Weights of a small GPT-style language model, trained from scratch on English Wikipedia.
Training: a variant of Adam for these matrices, 485M tokens.
Each number is 500 + 40 x the weight over its row's rms, rounded and kept within 0 to 999. Layers, rows and columns count from 0. Numbers have three digits each. The size before them is the row's rms in percent of the matrix's.

# up: layer 9 MLP up, 640x448, rms 0.017, rows 192-195, columns 224-447
# down: layer 9 MLP down (transposed), 640x448, rms 0.0191, rows 192-195, columns 224-447
# gate: layer 9 MLP gate, 640x448, rms 0.017, rows 193-196, columns 224-447
up192 098:553498457497530525412556536453487489485432582480515507436489424505465486481477540484585506522502503484533527430466502507421456552564533498520537537499507452466502463487487529475460506487491466523502505472419498540407457529503523491473506510558468538475533540524460538523530477501558468583469484534479494448471414457531520528492457500483627406504458535526485523445553438509500485463465487534534497499507508527526491505552465448486540514501541514540544515520563482369535504532516441526541533562542576557427404483551443518502496439495507507549524470480554497448474481490510525487515501497576536455519441481497505519467495548577492462451487495440528510520483427402509523505508
down192 100:541524488500503498564540469537455507517543563499544495431505478481439466501424443531504491479472473561494496517495499488495449491485523529476534531520537471452545482546481484783509540465499542503455444502519534543449472558617546520517544470566527478470521548523478424513469539509437473490524489462451526480543545510496441511520473498473571417456470514509543556544508462422541532495506500521488464469513458552546500513443459509460519495486486518551536516471474512527502514559516515520466455452494544472508527517495488518483477489512496583510476525503497528549501524444437515493503499526466464512409432520479525456531511556462492487495475446553558515487527504499493548496477
gate193 102:498575521453501571495489562562468459434598505552464489509495471478506432434458443494525465465394498513439538495466434467472596524414513459457509436518552463455562509484458526515469583571542550443462460541453475505493542470459556498502506468551550487479442500518506518536593471562525460487523486533497446495484474506471491520483467510535494505487602489485493491445508495487549535512553481463560616521590543415471586497512540531525505540459468518479436425495502546461501540422485433433459532504483518464450455474441559493526454561473515502528564448502454566478488496555457511473519483499490473524526572535500492538587548476513510503469424516538449497487530468444466478505476
up193 104:494546497489391464597487576485522463562506542486514500585559511450507459459532529554508417512426529436535513456456567465519537522527458451534508515517535474525528529551508509505532577543499505469554520459490509536581518511535516541481479520484526487530513524503551493485455562497505447446576548511469487438532561543514473472525389420585496477524513508529468530547453498484462481419445510513476526483439427503429610493476479560496489505482492442503568553484485438521454487496516475470441549375520492470428487535495480492465549467541398550585484464478445506509554474497501496531560544521505521561482497567502488541506496467563448517521492490550514513521530515487451537460535
down193 101:508474540470498468495548496461555458507551466519522534545518495445585568547439496452458544442489468424468508510528522514489533424541469447491464523515485505553524488446564512570547503530552452549492564490523491503460432523607506500504479563534483513488513461497514544523432496492482473498506444535512462489480493472572490496546406405486530522510517474528475495547569500549429501517507590480476529478434486585479480483529527476427551513526528490556509446452493482492545464507580476421448503472534577450517535452514478515532547510451496492497520576496572487555474481490489494488542627431515481544490541513518508535510431539475464582525540520452533527434485485517440517529513
gate194 091:387524572542558444497505565552512431462493581562517463488539487475483418491546479505550492474473497459530500481435541523589458469467519519533493476481490543580485558434449531476481439540586465456517479586486524439539486479556436557486498542519546485508498526545491501527483486471565524558587510525542508493487529461486521508385467469494557481585507512559580506486470469436458501426511494475535532547531449550521433495486492561473481541535563488396540491430426537523463504539458487502480492491499454485484500448487458467477497501511519555491545467524490451552501442499503477524489557480437505528484469507507512479435515500414435512517558536533533468541496448543475499496498
up194 091:446512487449475509565520514476594511508481430561467458563445498578474496518498512505446535531493442521491506502492579460470499480514585485480472448485501540559523486453496460518444475488495459496522485544511551504508495479471506479446502573460454523452471522477461417570540510526469511549527483479508478461573548473508484558452499520510550507488448443477467502452467457528483510576438527523504481507458527432468497545440492542495493501466492502409487529530539533470531519621563510502538467507445477518489495421498465479514523493531483550599484572500474441513458499551458443483441448513521442512454541536494513568483498459460488474498510492500556529485463462525530528446511
down194 091:457506484496568517467495482519442491481504546513453514467457434448533511541455539424520414505530523500528497465494555435546506507512495510525520518439563494480420502449498475513494526491439511517513507566533491428492513551496516458494502529494531523539502508550572480466520530416509535464552533532568479471546497517494530436526528546521504468494531531455543501522440527526499517492529470467496533555474500482462533523510610531511438465467445481490487500445503501498515503555499517521555493500532462518443511489528545550466464468507527466422509488560485566493514501506485449542510451485503536524499473521520551495493512533602539496447507467473459498489486472572467491547494
gate195 094:513467502514519467463576525538483451493484533518500457496519487515475589478480474539478509519536503492486448508464462505457473437611525520586459427414539511521520510517539547490449478520479527522495564511499489556525507465496447502537571497410517469599544533499497522469448420421504491544563541466477532514521503465463489540466531531498418496557521482491541512532495456495523524489553507470455446439528594570459446460517433533493500519494458530482545587520498444562496463450557488533538564565487503486529484482468493599466552442524441538482496517517507534499553522582515465523543446530478539499504465480506560516471496494478527447481487426497514451448611525566432456455472
up195 099:453561526480513471518518602578468432495437478516470531535522502465507527467434491475504461480568578531492595490560541486583469491444503495543537495452487484521489468499487482535482460509547478486545528475487530454516522552512538496532526514473487434433453504495592485563508462536535488358533557504446453492525559492516483511544441516527550540585530510489538552554525540470513486532422556574474523519459488480559552537492510565450510620402454445452510532438461534561405472523538587478529475431510460511470507510442448493427496481444524544456538514541502518507495469449466545475458461532507448481532535469515506520465537533464482550458511552442564480534501525484495514535533
down195 098:459479468456582467460495492522544523527505582562438484504485540498426559449557530531500558424520577462473520519525475533516494594465452446590498516504413517505443452565496492443522520513467489535503514494556511499539444560509451459514502566500396504519502487406493442484582454537544489422456550502478452479521616509470490460566458506563487598567498501465472484482497539480488550473483524484495540429495475471560529422489482596516473527443403483465527544473526566474492531529477458564590490427513507466508493462485542513456551547507537554561537451483492406502470550528510486491495489520481500510505537543490454511500576518520555505530514477474420500579406508474492560567446
gate196 101:487541458527449527502494591524446547457409493494477491481461472578519533522486505519472507456514501529488492508437531531482507463515485431525551464476500475445552455505476501475511520597513550455493496547554519493451466474514567504488481477488504527459513516515490480506491519557501538542454482402582509567426490488557496518463488545504557454464408561488496434532539519556509466570463561423505527479384526546510538510458501499517458486431503510523581523566602510445530517514473505531490501481481562442483580429472442518432535481539479547459478528466462540515482467439492430537562567561460531512517509518490507516457565561499414472478570513433452433433564552516574546487501